Weights of a small GPT-style language model, trained from scratch on English Wikipedia.
Architecture: RMSNorm before each block, no biases in attention or MLP, untied embeddings, shifted keys, gated attention, value embeddings, hashed n-gram embeddings, a smear gate, an embedding shortcut, norms scaled by depth.
Each number is 500 + 25 x the weight over its row's rms, rounded and kept within 0 to 999. Layers, rows and columns count from 0. Numbers have three digits each. The size before them is the row's rms in percent of the matrix's.

# layer 4 MLP up, 2048x512, rms 0.0359, rows 988-1000, columns 256-511
103:507514515470533455518519554523487520448510488494507526531530499495489477526499520484520493450478532499500486516481505512522534519488506490501490465512518527534484503492468498504491513467470511524503536466521488504496505506535484478513497531491504479535544472528538511498516477497503568527505490500491500508475480465522484490486520508525499497452437517477507510504498488511490456445484519489508510492522502511499513529521519510507548500477548468494545481526468507481522494578469508494510503511479499505509488491482496472526505495486478470486511530493467491473451493484500457488452520531501513455499528436493508488514480525488519457531527490475472506489497494460461485494509452467475523516500480458491513510536489503510505497463489520514540473494553515513488538532512484
099:496522448508494463516516543513508487520486484507505525496492502510490499450494504479446475517477549466524525458531526497501466505488552466476485465480514492481488498497551479475506484515519501523528476516514475442482499538537489419514492494527469501497487498518498427523552512496496556474506523502461516499502509515488503487500534479506497495503527446456472476481469478521491488470511514471516489528452506518505518497480479506484516501487507509504492498475483456490524518568484535488504496496490472513470512503545490548530490544458501534481493586486467480499525494499497514513509529478463498486477512508489502505521513502495460497502513478513474493500510502506511497470514500511481532470533489534522514546490502466515506525507528521469498488511495497487505503469498489
095:475549528522475472524466537526526488523532476480540490499514517498520461504507513519539524507449495486492465507539479526502521485454505511509500482499481530517475547456509529524466499519506481507512518525476506511496446458499495462525477510531515490478533478501518523530486484482476464447539490531546488520495505484472499479502488479519482504543468443515475487467484531506501517519480540492497534483460508450493517504489499504494514442504475483490514479510516481509486536503488516508556486523552490488557551507515501440547517516500514528454486473490473467518493551535446505561463496515506483515502531522471518513493472502489545431498521514524463488503535531513469517532471500526538538527511521479507518521521512504497496497518452465492509533473470533503473494476507508
105:536499418479477484531460505514542496519526515506498507508536504511539507522521513529486491502527516493462548481558475463501526472519477519474519482520488503479469525467495521533476471521515493493555503523520497520478480479479502496526460535521479539470475481501504513502491485481536467523479517497499501486446522481489501492424494481483491448502556491465477476460506508525507520511524503486436511569468474500500456547489530515488534543494520486563470521520544490500498477480460487476446479559441474515540522512510513517511513574487494529482491525519512522482481544556487542489495459524547532483528463461491473553473504547488507508471506551516510482539500538490497487496501508500524508465474526540483502554463489506463524509545468498500511483473479514507496494488528458
106:555473512494519468480484508520531514480511519508487504509438521521512492529525549435533534492459530483515495477541508465538478510498504512529501474539512503489496536502512494508446452520478517508526491507474533470488503492512562506522497533494501508522533491517489498514519468452533555546505507547468523526472527487483508510546511521503533495451530454474474533525486461460501495485497503559497499515521461464517495469525524517423478483505511469526506463520505469486490485501478497485499539547491446476490530473542512459486475534506494487469550522541464498528471561512481502492500512542522512482490489497505458488525499499531519455487473499512512491492529467527466509516517467484471521491501472479538561511526464483460503486522528516500530499514495508494519471477481451
098:537565492507481461487450494505522506513524539523472525491532503529509459534545509491540508483466486519460500470512462507481488511492531472488508490474521475505488532501531531539530483512490524502486476475493499501480480509485495486499473461529508478529491497532518498493514506473452558484540522517477531519485513500539498549472500488520511495548519481444524500515472509462517500456517506484482506462533446506520493526466482564487522526504488443520507459510481487458535538502466508485468500518477522455485552467524464483477509506541472485513483541544445521519511541533485507461435462498510497511494497530501513495519515471557491437508471498477502481491502478470496456499503489533480508505455452517538490507514500499471492480463510488482542480529498507493490520459500522
090:546497461514514504491452484485475528439529489512493514500496563507504499490481503511515527508504495512490509486508478517510452489518508468539479467496492460501508504514486514514496473500512519490468500486464471497452502463501529460450505518540472495478499478486490477467483550504524473488490510513515502475502494440521496498547492503488479528525489459493479456489520484480461512516513503518496546534548447555572486528454495539523495518511482460445475535506536509538508491531524495517521481491484511542494480474473561537496504515502503497587492483506530531468512526485462489522495522523484496522441463515535447532463512536492478548517516533484557546505503506463531502471519515500533505508468507539512500517480584499498488485506471537526506555536490473481552491495472483
106:532515478487522505586457495515492477467537502475503499497508482481486506548514540514469512504474513492493489541484537472485486501515495493476491495529494446500505465480500534453454478523515508529499489546496480485503488522500487514476496509528495491508467471488476512482501499488482480512453512484524512515491467517508488507545488499491489474488495535492544482504503467498526499490486514492486489536503507532479472464499498504519513552489532509508518525491490444492512511534489500530527513510534518503487534449519515513478517483483481497527502498539511462511530532505526444510488531530506480489497491507499550515496524498533484498470476517545504492486486489481470546483523478460540456537459495501496517495499552535530484491513499513507466527527454541538488504472501477
116:525482512535509464469482502542505496462476527435494507501489516491528497476491503484526549526481532568547507521494507486546469475481527454522500504540503524507509509514518505492519529505486511486480522507503523511475515471540483505504466491499476512468497480489453483512516493508502488485497454526445506503496486493443498512492462502523469469516448521454530518482513517487477467487560494490474504472504526497493496524462464505502541502487508471534541498536502478531523507565489522533531540458500468491452518508502466492485502485483529537526543489479462523469416538485489504493447512537505505527478496523471503482507524468492521486470503495477551494502505480544498490498498497501482500465516501464499519490484471500490492481450424501525459575470529510475485515509504485
111:493487488541495468509487502515521528454516513492552446513512507519530516488506453472507505525487492505466503488507515520533505489474506497504536487546486522501472519518457474477517508460478551533496479488443470484506494498499486473484534478546498521523522489513517450493502503520464477502486512507521533472495510528550498519535502536501489478535509489496508520464503497529469495517523482493484537498477529491497484520475503521515509518502480474536506492503490510454513454542509578499463468496506480485518496508524478492541503509475486534485467512485485507479509520519506488487461494499485526461501521513483488504464515483527534469516523463436493456551499514562493491478518509518476519526515506464485527515510498496522482508503525536548539536476539493462490523490513475
096:523541509535534521499451494499516518515529516506502506513465555513478509499502495522546493466481487470492538459541503460511498483475473537500524529499536470524460546515468520504532478476514492519529506481512510494526495498503538482518481525515484485497514525524499507531497515507477500477517486468504476499495495497472485500480495489510517463490499483511481495445499523481507487519499508516471541454531444468519534506483492543477476470499485505478485513512500528483491484535501506530532523497471514522463483498555458448519484577462536487526487521487523450515505478532516473520490475518499467488493507528498487475457581584555482512518493512523547536470473497474545503451470534522512519555509454485536499518497529557502531488487534530498504480502487549493496476534493485
095:513540462481502479500483537541528507479522511497546495503522423506539505463502519492525470490498502449479515519520464467497492524481557515496533462512527460497472538517455521534514492501483498518478503516456502459488500491484493511522482493521509518500525503509486491541487511470466499524508502535479504453464472497498513514557478478546466499478475485495498482498472506504473508509467445492502514537550452520493501517505548517463539495466567467540546490522511483514529466480456509461511567479508512467546470482560449484479517529518495539505555492510491535521504475519498501502505457510471488482493499492490545525468481506514477501504446482473503543493491509525513481480509494483494470492483447474533479487499529540495521458461435475488523520481535471538489516511519470
090:482497525561481511498519507515506585500507452500503463512465494505513514496516507502450514479458506495546507497489503519504508479500468488547484514500471498501486501541538506469511491541491521499505496508514483508481518550513468522479524511489521500525494509498543504552461534476505482480478511502469506506529517484487494451470495490500520526542516511507547503505479479458488492459540516511522495451473494496510532500531508451472466505517509546503519496510486497487491495467456506496437447519550498459471508498521480482476518511520467511535526572484443496492474528508484471509484523475506497492506498547533539490466506479506494521482459487486535517515491463488539501550505471522524562503533487501487481490501483493470477472525493470494516535520473483486489478515450511
# layer 4 MLP down (transposed), 2048x512, rms 0.0334, rows 988-1000, columns 256-511
101:497519517535498468534467534480468504524525505510483529551479510499487480530493515499501502490517525518463476510460531514492495519549488515510502532456544516531487456529497526501499527482529529498495517489508489547452465540527486492488514519462502515524517523494486478511500498474514545465543484480474528501489485478491478429504501485530520496484536506469508485518534540459512488470518477489487502465533506459510530510532506510491475526536508503486516502493506507511523484521541501505500510582478488445499516520492543523520501478487447483477530540510496470499473511500521494475502498474515521485527531506490503514471491503486515474507449474496506460482476458501498538536526456497476511505518527456491554460466493517524462506538491532469510492463481496506508498507504508
091:471488493496506476420511500536502499511476484501478518479501528497505499474486510485498477509508497546509475491527534482507484530512499466505510523504485409464512462493561473523454460474515492536524504502524487501507481501547453499497510509507456500507511530489511474469475480476459517461486488462482497484505485476488541518486474490529515513518473496501538482510517499485500526496515495473487539512472489538526521462483492477507517517506500490525482510461467533501479509515486497487546528534495490486494517490502512510496506534465504511467491491469532490503507492517484505488504525476463513531448488500481557486545475489482505517522515476517440464500518497483488496494520508475486482506510491509510499495474518493515469489494520498516474530524489534451467491468492523
097:512532543481528450494531453486491498496565494481540496481485504498514518462504525531501495515514503459472503498539495552530424498457523486507445493503532550531512493506512520502473526514515477486485512505492485538468518472490522470488471496520542498513499467473511516486503513525525518497501542463519484496510504474504508474516481523525494539508499491474485526469478521512494501523480496453534501503491510471513500553473468524518538505497480444522516538489479509547522546495510478502472505483521468515483500533460530402545483473517500521529504504544500463557484461472472477483501537488490501514471503513466543475489511488480504505505506500564501529501553495549482481517498512483495508503472480477510505529521517524522498480527470537494512511514480528529489519544504460
090:538514443443491513523511478512530496513515494480481484523547523464498549500499479497531469527512495519513512508517510498504493498497511500493496515494482506489507493484465484513484474516536511511481508519466539510515513510536469475506491517485520471472524554541490483489497482507519480508494499488510475572516503493457508495519504447545505460502509513500491494488519464524482502482487494496494532464504505476512525499511519502532489516542458516489483461482534475505486554526451498556455497577550487506476483515481503497485499521491494502532520507488501505523540487531491553488460469483498478528532508559487518504519522515527475486521501500516506481511481515454509450511474516501542470497516498490482480504495551489489480491550461534508496498450473479493490474468505485
107:486490464461547463506513478503483487494523485498472502491493528508477480501538522483511446510452507514519464513499506480480497502510477507494548510485476487496524484476503530519472461501505464474515522495506513510541504504503529485516461493483532562510520524503493518529513514449484497484485546528490497502507544507524480498494443548504458504467496512449494507529530466462491554542521486521492494531519457489505500477532480467510493494506513482470528472474480497530531495472468483488528511535509459454516509481496577484505489482462479532500493468529493473464507516479486495518484471531525500472521467511523456495529500460537529476535477507481510527469509442489532515476550479484496509533514493519533542479521493494486520507535506503508464516464491498458500497548509468
096:516466504518517500445522503511477475492477513498510474493517524520466486491521527474526532497468521542474574513494468505484539521522500480488490513527488416479515531509524503511502506508534515482507473500496499481505516495497539503473488497488534480506493521527502550493495484494454494476497490456501462505473475506512474501462554506525509496474542473471490535515481504490516532473513473515445514488498485491485516493486479558484509505502515521527482476534499516511495586511526479486499488498533504500495503496480488463490458449519510503515529487486493538466480539477509476490506502525526490495489533495447475467494479560500552545499464514457505493508511505437434500487494477538504509499494465505480502483518492527473495548492462494478471518479466545507466517475463510
090:489491566491484502494509444538500478512452522520514476526523493481475450537518505509515490471518508515479554483489483497527501486541504460487509530480530525506505476494454493494488535477528487478473488492480495480508504509474454502548481570521485510496517518510474490468488464508443471471478548503485527528482528495486544527514532466486505483481531534490555552495523494536488556526511507476492460489500585505488495524528515494479510520521507520470533540485469481506523431436494483478484534506513517495503526480525536489511509481514532483469473508482508481503479475513521513481476493459509536475487491468483530525510476455474522463470484528508550523482492539492481513483456494534488518470538493512499524529512529517505475528493527503459524479502506487485494507519532490
105:527528493516488510507467500532502470478532469512508455514509498482457451555536491471494566526496542446472454530484489489527517556506449514467487542494522504505480484495526478520464471538505489539472458461461489482497488545480487494531489509520503516479491485503464518452468465476496450525485515468521523518518462506500500477530518535485500474490553519507519542528496481478499494514499552506498530524491532550515557461537491511516549518499493511524505569478468500515474528523504505500511471520522515509475560491475475504514489538485498510520494503482476487474533493511522539491519511524522494442499471468500548493499506505429483474495486532508527481490489455497506493517494505494518463481484519503457513509477520499516496482481523511513486467562505509469485482437505495
108:551508558485520523486503514537493498429480509465521493513469524508517485536514509484513483494493463552557503500496490553507481522476525470537507487487485564469461484543498509494518512503485483469520473476498497510508525499527536525509481501481468524446483481494460484499536489514476522505501492536492512531548475477474501501504488543524485501493496520482549541480505497494506510495518474504500489468507542512527504496482498483496533529489517462536484464518541520552508501508500527492516533517472492489485521525482486495544532474520526516489530573484483519472482501469459482471490490474507482578426502515480525447475514483476489453479553496533538529529498508524499522482489503537518508486518463482525540511486510474500505499470457528530454544495560509479489478540519526
111:499512483536517498512456493493513527507513490526504470461508493487527523521490482471467505489490458484482473488468476488522530464521472498509536482491530527495510462495459479495528497507517522541487529522464499505518449512542523486510527480463492506528520506505490475451463485519484497516503519471533492536538498551542536503508518464514505466518515500486509497497520511471456489505495502503521525511474504494499476473514482513486466519515476494519507485488526508491518488527473517495467489532498452498500436537508555541530517478489469490518480480472491505522481464517505526491472493517534480474507490529500516474453449514484520509516523472487475518489486483523480472524499534524453541501474489498535548499454472466519479485486560515509538509515534475458483493456479460
099:450514510539473527510500494527530532494509496492478474472461496493524487493483550508525509491536464475503516477515490501504484433519522500540510516485495486477498550530466479460519505504550556493457529520479473484495495485466495481468522494507506504528542525467530504513528536463496454478490533529468496517499536519530435465495511536490500490482479507474520498517502493520514536487484500481504486477508511448447486513514485520454491470430499488526478471528555522518465461542504515527516500475469477542478485501499463519467472524488497448509527514501507507494498511461500461512458516517574490503517511493490477504498518501492502495538497501541490491505506444503516459506491465521527487568474494475498524519531479533480503499470530542463464487503490525514478506528517507
097:526499484482499496537517488462494451536510521507509503462519510477529490513565461489499493499467531512482477485511468535494470510464472473467488517463480476472532481497471474547503539501505512519461528492478454472483515483488488492465484516512564476486482478499501524511511529545513515512457438498512486521475471513503500516515494506486459465466487508494459479501493522526481545507529517558476445519528472511487501521521454491461487500505513435475464513513523454584513509468481541464518496464537490497507517522491502490509498493503480508486548495512510487528508503524482469495520477514509505474474524490507483561498494492515473509533488524481481512511443487479497527489545488502483501521463485560509469487524509515513518501485462526469476505510492514503538499495514486
096:479499473491500495524506506480522516511514509501479495497462514506476511538556510504504498526492533491483512484468528527473487506477541473563524476503498526516515464550539504458531470512485541462506511524536481508458489534475483477487515466475489554530512507516493467524489541489481443516471486525505530507496466497509484476513542455474497504511511497465508504467497487475538503429494542491536462481504518485489520521495524483464475500489504535454490503538462480519476480514447501488468448477573493490486524519531496479498494529544479522521482503502532528503478462523464508459500529455483532460498497446507532513531519496468495514502501504474481546504512499512556507516500485489504533527537489513532495461494488502460508469520482492505491527504474540495491497490470463